config.yaml
d_model: 640
n_head: 10
rope_fraction: 1.0
init_std_qkv: 0.0208
init_std_o: 0.0
lr: 0.000711
beta2: 0.98
grad_clip: 1.0
schedule: "wsd"
decay_fraction: 0.929
decay_shape: "linear"
final_lr_fraction: 0.0
batch_tokens: 131072
doc_mask: true
Each number is 500 + 25 x the weight over its row's rms, rounded and kept within 0 to 999. Layers, rows and columns count from 0. Numbers have three digits each. The size before them is the row's rms in percent of the matrix's.

# layer 4 MLP up, 1280x640, rms 0.0348, rows 1147-1279, columns 0-63
098:507431549512536534552495515479457489498458490514515482483456498484455467523490506520560529496476504523527507525482524486467498514510482486488468519475530496501537495527466467482512506443531458
092:464516522497513431506484512509484509538500467537489517499474504504539496498519534509443494485499512548499504481492534488520547445536496502496513482466514534457480485509482480513522519503510482
100:521512503523502523538483479501513503504558491509472480470488504527462488476468479463503574520498485528468497503492499484503464482458498472472506506512530541515520537512555505481473485535480535
098:472505517504493476496488484486509485495451522472511477488511523546474481536497468469476467486500532521508548497513503432504479512454492513520526547483512465498508474506499477486464514463487541
097:487499504505489508444476519505479498495508503539451481521530459494492511464461470519510501481497524527457472499508528474493502492516496510486489525491512516496524527510537549527486506499488516
101:474527499546531509525476465492502532482491453495497530522505521504489489461491565493515467492517506508490481552475495547518535510491527471506518534498533468497485477473516530414516501518477528
101:502482494453483482528512482524522491466508464529489478492536498492511524510485515465496503509480448515508490512529494526477507520498475514521502502529502479502525451467485510500518517496498529
099:492504487511445513465533528525490466459525533467505474516504503533468538524531512529498515504487525486464492464526566450504485508535497548526500511482467543498521530499499513504472550468552488
098:510490470488535476500483496526493484522546502502522505491488481511524557472506551511499532440495508486538519522451528509515458494429508464492475455511562461522524485520500485473475500523532529
110:518517472499484488473522527481504483513481496497465500490512498482468498504473506508497547486515510484458502504490459507489482476530505476487489483511567532505494516541469544518492463502497483
103:509476480502449504489502487505476540498500509510514477503448491476500486526508523440529456487493520497485504481514524527469529522466510498496465508498463480498522516470552496521513493513516498
100:488477531430547493431518499511474536530532479501523501528492516518443497502433479463516538538513500495503476490502474561517483477464500512480508502492472495490518513511520497489513515493533485
094:499537509481515455517493518452514513483530462491542520476500524507538469499490527519542519491502501504476506561530512585536459527471517488481504474500484474513441543460484489490531498520444510
102:492478515489538459483524516457493479489461502482481461516448508481462479470493495562487501504503494478509482523467503471522513468525478492475538475513495469502497506488508481484517475494505481
105:499501493511471536530529468500489515483533547493489490511499495479505483491466531512505482509469506500471497440499493459482484506468496489461457509498478526497519522517546485510537516491521527
098:478492526544454509496499478472513510471497533494506486496524491538484526491492454509470498549507472481500487466511468490520492433502503532494485479496464499492538484469521444528439448527534503
103:467545526526479473492493512493478496513463515457504520533493497524499518473500466470502479520513523515498492498541473468520511462485477510541471465482461500510500509483499492455454495502491451
096:493486509512469464507493468531515518503486478512545476472480481476512484512489508493501506519485471483522569512553501509494520502503472531550483538462524518501507460537466518518469466469513557
097:501453553529488506470529517504471531555491483527492478501466494503494468539494550530512519484480479517479497484496470497490444482476463535496503487528506507509495534473559503511471550481501487
097:486482485478495478505560523508475458505556511469529485475468508501503490525490542505515558496497521510523520513533527515519499503495487488492492493459457495476512517540517516472514551475515495
091:521458490530470464501511545515494486491497461514508515462472542491495488493496458514510491539423504510472530476507522497520517477531558505457508484507491495466468529478496492490503478493485531
100:472507505507470506505489516532459498524473536503531517512520537500532493490531521529469542451533501510497508523527528519525523457533491527479495542494509475506508486462450488520524496500516474
095:501505453515488469451472483495499524478506511514489477470528532471515510533494516483504515514567465481496499507467491489488496486486500516490498450508506529492543479505470451492506508486493494
100:512516509478505502485510537533527521484482485493484501492507524488492478460532460526510518525507529504545541501513472483513477512461520481569485483522499521494483522534506455485462523485490477
100:473478494528523497543518500494508506501504500480533484512498469487484472448443496479522479471497486538494438517493532462487519514502452536530505491461486504504490525482497507497523512521515511
094:526501477470486498516458516505462543497497491507477533508511488491523484474539481502487533484498491497527499498530490470502558485495490542490504521478524475500511484507474475500498497498497516
100:484534546516511528506493468498496510492542552514475541509482506529522501477517520503507464489502470508481547518529478464486497514500463502508482481482546442505496501509460501520462516490463579
092:446519550516492510463474474491542464537486529515467494486518530475486481501519443562500474511468486530474506448456526489475522489481526533494501471533517523480526446514468470530477495478516502
094:460487515481514505509518540451454436512488520510538514460569505478475521480506521504544520482442522487534527479481487533479503560500519507517505477512517475498546476497518495485474514500482481
100:504507514524487457513534491453503489539516498480480514459528482508517459508489538514498510523518484511483474511442509475486518574476486502521532466521473455500467572478509504478493520568526513
103:521516541505532492533484508554528493509515505502527481528498478472500503513469481477517502494474510512496471511466516510486498508489528520454504511467517482471497499488507469503497538480484543
102:504472462478465510460496494465503510504488521497524518506504511507488508529488480463497470486490493527497500442504485549504517533541533523486484538518527464491484479505494494507513502512468522
097:477501507417494504465538490535501491478479498484512521486470507459473539479530484489531470520499472468499499535484460504507471488506501482504516483534491539495497457498479517526515501523483497
094:467519492489498477463499471475501500533509482517448504500515501512521529530495489511559500490498454477473484496460494516486514502525521546486530503510483536501482499494499509522481458468467525
101:483477494493467497498527484558518487490499491468473484551503514508524474536480496533471482459467506458530508486500497509507462497505540495549489491522497517509504545480499515503487528516501574
099:525533534523533486500501530506505519522490502529505527513508486480452476468487528456473508525466488522470489497484502492519499446526502523465536517535553475499534507473496424550522480486515542
097:461478520493532460532482528520490466500484482474496474564540557534522509495531471499476476516515477530503512521533484501489523506492518484496536474479512477510498499506476506510513501516509489
104:505506528520523479477485495521478560534534513529521524503506476483492499480513505486499486498533518513460548502509514464483486464484518501474454502482475464488556512514556508520530488445501487
096:503518491509453490516468537466479482448503506509526512513508516491485536483482522487488501475458474522544471483535519470508507524507499466480516487470490477503496555533461516494482487506492497
092:499485478500555486462468505476513484501529511503513529520506570471469479504488495480499496498488486547469494496473440476498521494553491485493488496512523508510535509541486488461480495474507503
103:484510478448476513498499524483467478480470511477493461510518481511477486531493545508507481502494486513524485498502552519487514550499442499506458447539521490499530485474459495510512506482510495
092:478485503488456482522546491480501512497511511493482498483465531488523493490485530540501489537519527470552530481482521497543479492493487504512484494485494507501479482509481545528515511474507499
095:510484466484509513481488486516490519536501557457514544519483497491470502490531473504514510473488463476489501491509545496492526476510517490509555467499461495512495500494459502452526498485472498
095:532540477495518521486484505490460474447532473522515487499503552477503481517507503506487517494478498517485479481507455531480491522541474500495459541516494504509505474489512500509508455529524470
099:506483477482485509524501497511468531515467516471462503507552518574463466534458485518520485528480515577486471506480506500499495522526531506492492501505457469516491476519501503533481528468523494
097:492486527540467457514534489516503524489499508501558492508469480506491461462468511542465502528473488512447493505490483562539514490517507493459502511534498516474480501483487464436529498482497508
100:536467423528520572461494514513469530486517508481499526475428481499499493479491480488498516481495486481533496536522468495523525511504528520481498510453493481495529497480495481461543485483494534
097:469506490513476507495493523514526490499574509463456472525471505471540486468444516497459522504501562525510494451531488498506496530518507514528522555490473512493526534501501471501503463499480495
101:498518532526494531442494559484521480537487555504465467499509495471483492514517518484503480525510474546500462486493491495506543475541475521487499527487518491479510503517481583517483470466492537
112:501471508475472491481481448508484463537534519496514481478500491504529462501469536506495505494495518481518491507459508457493492462468504471528497534514487478474448516501522512506498488500494492
101:534554563470518504520495478464521533520516483502529486458479522500495511512495533481499548548546508515533489490526498490502494530512490450520486514548459515507493511473471501527479530533512485
094:493515556506488488554528488434458511510520530499465504538502483514463532504494479544475436500521545493514444472494489484482474529503478507484488489480477513495502452547518503511539486471495513
097:482512528490504492486511503533490486492467511470483545515483522498521510455514530464493477530476518488500492500491503496515502464520510488533509501517480433522480526469508487489471540472474500
098:494488475565517561563520517455509492531520484513533576481516508455496520514542443468533489434482529523469504438516483485521515489513487523518442495477478455497487506477506498496455498504503465
103:507501529499547547447508483455512452469496498513504491526489457489517537508494442512562497481532549491497501510486542461457443526479489514514484507496492499506491518503513458526534503465516468
097:482487492549517506500508558520479504514492500463503480505498499507523528464489526519529474520523541560503437486455504528522530487530514521493567455509511515509538497514502478492511510569517509
103:490471467539514483510475495510493491490489580493464484515520519496509540463513508482479518502504497445484515508486455497508499520523508534492503551461484499486457481545509491495531515495488528
107:494523525480515509486453493522531489473493491499473506494520504490487486500515491508479535486496530518524483530505528486529503496478473549457518483500465529494513496535508445493473488491483504
097:485493531518506440510494478512552451534538543508483490483476525512525546521459517495540454492477529516497522504516462515475529453521522489508514497497496524501472467508545503559493536460494566
107:518530491527541500490503490507519479471517523484482508503500478464521498493502492521469480511488497501489482494458526500511500484480495488482490497490462503497505501508525506510488523511483520
095:518510524505507485519479505500495448508520508490451523491483520515513497468474460543451523476517464497523507493479510508515479508509546465492481498512507526501571506499512542495507508490521480
099:509499519506535519463462535511489506534515531490484498509483519443535507513480480514458525482526510479491485479496495485482487489501474521486508485480463482489482472540489494515468494524530506
105:496535478542445502492527539461475483497549531491530466456510524465471499494453495514522489545478507528505521483446532520498498528493470498441465473485507504484504542508498523452491461484492484
104:498485526543478511523503467481490493512508519512505486512510494510522471579459498459476519538530500494529527494511467485477484502464470506477498491510506527483487518532519497537466487507489518
102:463547503463575506481531470545521499517461573501455502481485459496546498533470469480513519467492528503523476502479472523490496482533508422538502498468466476511496539486516489503496474519507508
099:523518476483542477506553513502527499486468460515514475513523504505476557482469521496489500471448507536473528521504475479513508505531548523453542542507527440485508504461538525535540501490485531
098:534510496485502486481493507445501499477511440483507499481483505535499535512524528492515497507520488534522548502496501472502479523477494481470519502514499517497470486515523465524523495507487489
103:515530539468550528487493495528505534487490508491486497528511477483468510488477490539496524493497504539496492504491460500533528494493468499452505493464476479512504496484479531504474522485554504
101:495522513464505515492450516549521484514490492439524493491570527543508502455494507472446453500525502468487491476491490460496479503513475488511492542441514478510479450531495497541515464539501492
094:529456491467487516524478532528513515549510518507492533459488516483502506500499518461503469514492527500537472475525512474495495499494526483498489472491474490492525543528488482482446533486531494
094:505483487540492539497516503498510487472550486489497567468531498504519470476509472513480484522558492508484488479463468506501522498512495484489477517491503517499487465500480512543470532513495473
101:468467522498525505500491495489519502492527509480494522498480490472515505473530525509527487493528534527497518538482532500503513507515489491434505502489501461511516495460485516528512424480491505
096:532464461529550494519484467491476512490485499503534485511491493551519493495564487487479553502547521475486553499517470505506490530484501508465476486465487464510512506473495500505529467509554504
103:448458504563463487531496514493497497479519466472484495505492527514495484521500489504455470475498501507531455474495514481533479491493509510483501476496525532512506521499464536507494503477511495
101:478522528493510509499502537547439494475514466514498494515497489526514488489483502488476483497540513525534539520505501470504455507522486530529538513498491476519519489530498525482526552506503534
104:483499505510511492523480469486497484537521517488530522487447509487540515486516530496518467507515462549536539521463533496499461521452483468515491502525470505495462498518504479518486493486518525
104:492520467506459506521504527532483493512500532528509490505487473495540468516454490484532506496522476477518474517504486485504505495524501511475508499473524493489547501516541474494522469492468539
100:436468482494479545495484568515499518542515522503503530529488542477503481487529532512520501520494518536509540505484529482496494474498452496540487512475499504495506497483466499464544492533498529
108:478495535528463494506542486458492508527502502495472513453522478507505485510483464520511500487507501508471490510527516477509439509499487510526509507459438520505486503466528486506439492521506494
119:521502474520520498528505549514465522494479554519521504502473511489513503484521489472489498493471470505513498461480490495492498515504526532501484494488520495508550470560516554473486511529503450
095:500508503471519468501534484533515499488529499474490463510529498512520478528463494515526519448482517500514490446481528488503452533503517515509480503488504550494562500518512492519502537507489481
096:516445481480475491513519512517480552496507515490522485458488490465517527496474481491481472526511475499517501480495438512517463508493520516524496539516485484513541521497466488466498495485522498
103:435512513501523534498527502472532500478513471479498468507490437477507493501510504432482486493526475494509536520520511498482516510483503510491483515496516511494496475528468517476509474514471462
103:514477507490537501521517476475577536478474529519457521498492527516485496501513450521498528549515491522499502468513491527504478519510529480521513511523488511498486499513502485479493532461542529
098:485494525514490495500526549479463504510515524520482482448515502493521490530477488506509534505457510520503484469526511542431474481478522500482479494495477526501498478509496466514514504462515499
105:535498446500489464459486470529464475480506485496457505507496507517520524473471541477526557502498523488534507539524473448495472512507516481485494458525479514489482511470470487483504500517516511
102:464532464491516520495509471550413506509492507473495493501457536475500488500511548503513514459502521513504525493482512550512547461489480471506524456516479499514552480505486512518517524520480490
100:496439502517476516477483476462510458517462540481513484521539556581491456454454461496515545490531515520470521454457514562521510482498469475493459542481477498506463508511493511484490504524540479
097:486438482501493509522472468502502504503486507493515475496497506469485455508477468492497477507441519510487489454515508498485516514480476520491476461497427482502492517513531492541492506512511501
098:470518500495486499498507496514505500484470485487494460474523501520481531481506442477485548535490550486512476513504534502493507499549494504491519458546513535482507509498504493496466536478511516
102:506436466470500482534532482465528477485529489494470474504489489495542535482466570454448530522460551503519467524501471481463530473495480519484477510504527479487507481489469490469452506489502489
100:486501502551484483479493505476481476529469522533521519510545548473465522503481494487521482548516490492472543535536493498395486490490515453501496461489479495508467495463539498513531504508512510
098:485540544496509531525496436467490524510504449521519485532531459503482489470522500503489456504494491494514508499486503494475463502525475499552469527472531483496455462491476506564531529445492506
099:493495505515481512484469452520464512440536493482503480533508530508479501532469500527501508451515504520457472471485526492477524507529462504524511549514493486500451508513493513477494482506473503
103:540526518494500554515502497500496454488503490511517535501472497499504486507543476518503493505468508525515480528527470456499531538509506473505510465512505485498510479542493533512484537540505464
094:544523512490551475509470448509513503449495503496502491454509497464511508497479453512492501530495527499475526529513527496522498521523526514492475500506522504527458538468497503529494470525544533
101:547507508502520532503448472494521534513512501516445496501513502493467456496457483512487500527473529478470507432494507466487549495492541524498476478479462492503494518528464479471490470510472508
103:504490493453506499551507548477501487499504443471499484498479494486499587511492541484536537510523473537544473520526529515494497560545472472472548515501444471490478539531490536484532551488510513
099:477526446476463503502489482523439533469532502477478497494505514519514497479451479531473462510528528494507488503474442494511521520459558515574477514530499519511492505458515529497490470516524458
098:492513542506513526518540534496525510482502517494498483500503483509534474494549505521539532497551522475481540486488473484512472482479542526529525530461493461499511530525522481449506516487469507
100:519514515481520493492519499518517461530487514502549532453493475517551522488507529475512518473505512507524520490479463532522561513520510495498506492484533501532487563516490518471536473480513471
102:478516484552551525479475507483488520471515472476530536488537493492489521517507534487515513479551492490470497500545486517503500447505509479464497521484497448508461465494489486508475480491453469
105:506490503530508495438485487503486530555482546529509465519487572552515492505489497501504507499511493512508476498516565518497484485519513504491467515504489518494483514492444510566514507561467492
098:516464511512528504464450477500496527470551506534554513543532495485506525521519462470500517485530463509528509495488459509514544496510465517482487509493483512503466507528529494526542474528483502
095:472522456481494519549449508503527475519517520498490531543493511505466507481503511499503437488497508487490514527507502512456466488528502484510492514483544479495535455493490477499535494536530509
098:508497489511486486491458509449451487442497502522502539502490520533480511525516436551472485511521529525496528483504449485496499472541489510499454506490448504505540515461495479498516463482531515
098:492513514489464534507486538551506467506546487510506478518481535476517538500506545534472520464523504535485464491489512523537512440495515534488511473480495464486495539467495491499522496555483517
099:516477467471489493487475482501516507449494513479502471538498534526508479488454543456488505521516539527503490485482507526485525543520517494476517505463499496506501474503463529522500514532512519
097:525501493527503498513505530522470531501507578474504526513490522548478505511483516496530496478533520508523497505494559485506454541512448471537463477496534461505531471506489459478510491492509476
101:509531515473463535458471479487463497499516484520532497527426526509453527509485483513448530469460506503478498476517478480522474498520476503491503477478505519495497534478461466567466496494477496
101:466524490509490519468509504509474498443452515540463530511472472465525507463518509470500438481481517514523496517497500495527504479464532495510510520518498483503527549504556473485509481499467523
096:460479541507478484504501513536461523493438580498474523479505564459531513447510478491499467498472515545485493490494512514514506532480520479511465496501482509509459494495530543475465497491471514
095:490494469526451496456461482498500471475511506494502506509493512552513545507462524514501495441537506511503491498543515463500530525496537500506520487494505506508515511478487480513485506481499522
098:500487503476491525509494481532502518488497494489496498516550509496488523514525492495477504501462480526517441501462537427466474528516448514511493527527461511491473517493526494504523542450493517
101:459524525509495518492541513454489524503454495531500510511495484484482505465504496471481497515538466533519476500561499492477506529493518530545459472498511518501497515569547488518501497493489546
093:479505488548495506518449513470497463451515463539514493491503490476500498488460507488499494511524495491501517498524511516470511504513491485484508525490482483496469491469534506492497521531489541
103:512492488502525520534507523473463469522495501483499506499493493501521498499526493496519504493531493523529493541487515455498495510458505503486445484475475535494475471463482505487528488469467498
103:507511467479490489510512538499538488488506476502500447524503465497521466527510540464440507547469509518487508500500464508520545485499496499463489545464521540497519536513500486525480498480460493
101:528496516532525501499463480491489487532504514500546517491529430502466513517493535508509527524517531492479505493479559496550509507468500457453533474480529468497522528518447444509529476510530495
113:503474533472517557496468530498499458487546473485527549481529478516475513513495489484524514506468497479463479481517525497526458470476501554478493494507549501496477502500497497465476493481481496
104:523488492480500507478537479508515503537513475532489467462485528536524458544506463544481520503487460500467502513509493494484511487530482506476493504469515537491469527463494514485504512457435463
092:521508533525458484470475476508514520557497509486482495523501467493443467500477484535440520538484502511511492506515502482522554485496519501499496489521507466504554496531474494483508512507503471
090:485471532545503503512455529511520523512509518518499519506521453535487483510537462494495502500465552527517501543536550500492474422502494477547433497555509503494493466464516451480469474483507499
099:523514494524490511508483512480522517509516524586529472491519506506494485508473491494512502534542480496452476497555490518500536510530452475520514500517492515495519547515477483538479521474467528
096:494529474529532482477508482485496550475486498480489506497518522489506545556532498482544526511532496498507513484496505505473498527484483521479489542504526511509532511523457485538505464500540516
100:529480513504480488472492521478524471486497544483491521487504487511466491536494468494525505472508507494506508517455509492501502490483508525541520481507467523484485492431534510498527495450527497
102:457473464478519521493523493496462494488492491495532488497497528529485523507508524490506509529462464456516523530459457544504519525505483504501472507514542459495505490485478486493522505485509520
096:524503532509469485469491527501496508517466509517497462503504515479510501496530474488495506532494535539460542487505530506472543490512545527456496552492507516499497546509463501519486496502512489
099:504483513487481523484495541500547503535507494517556508526525487460508450514515573472480437515528474532518519457545525471466514466540516479505480468539478468472484504475557525540487468481490515
097:495473484489492527483490518485479485536476474458489461547508467483507480508512519500537482501544534508488477429473496494468527470468469515520509568505483470509533472543512451521528496546465510
098:489489483512493498502518500456491476495509505485506511487487525516477497525464459479518484499508504502446525496487544517511555516482489526537486483545484509507442535550478513478535437480500476
101:508504481454513497507483532542482513426515494521509494542531472498525507523568511473481496491475503451514540491568496532519465551520467528476517478462460490518470476489514495485509495502504497
098:504497524445509430469529512457533520528498530496488543524495513536502476515512527479510497496526518502474540499478559483494510488524520438496524523510476515494518460540516468517479470508521486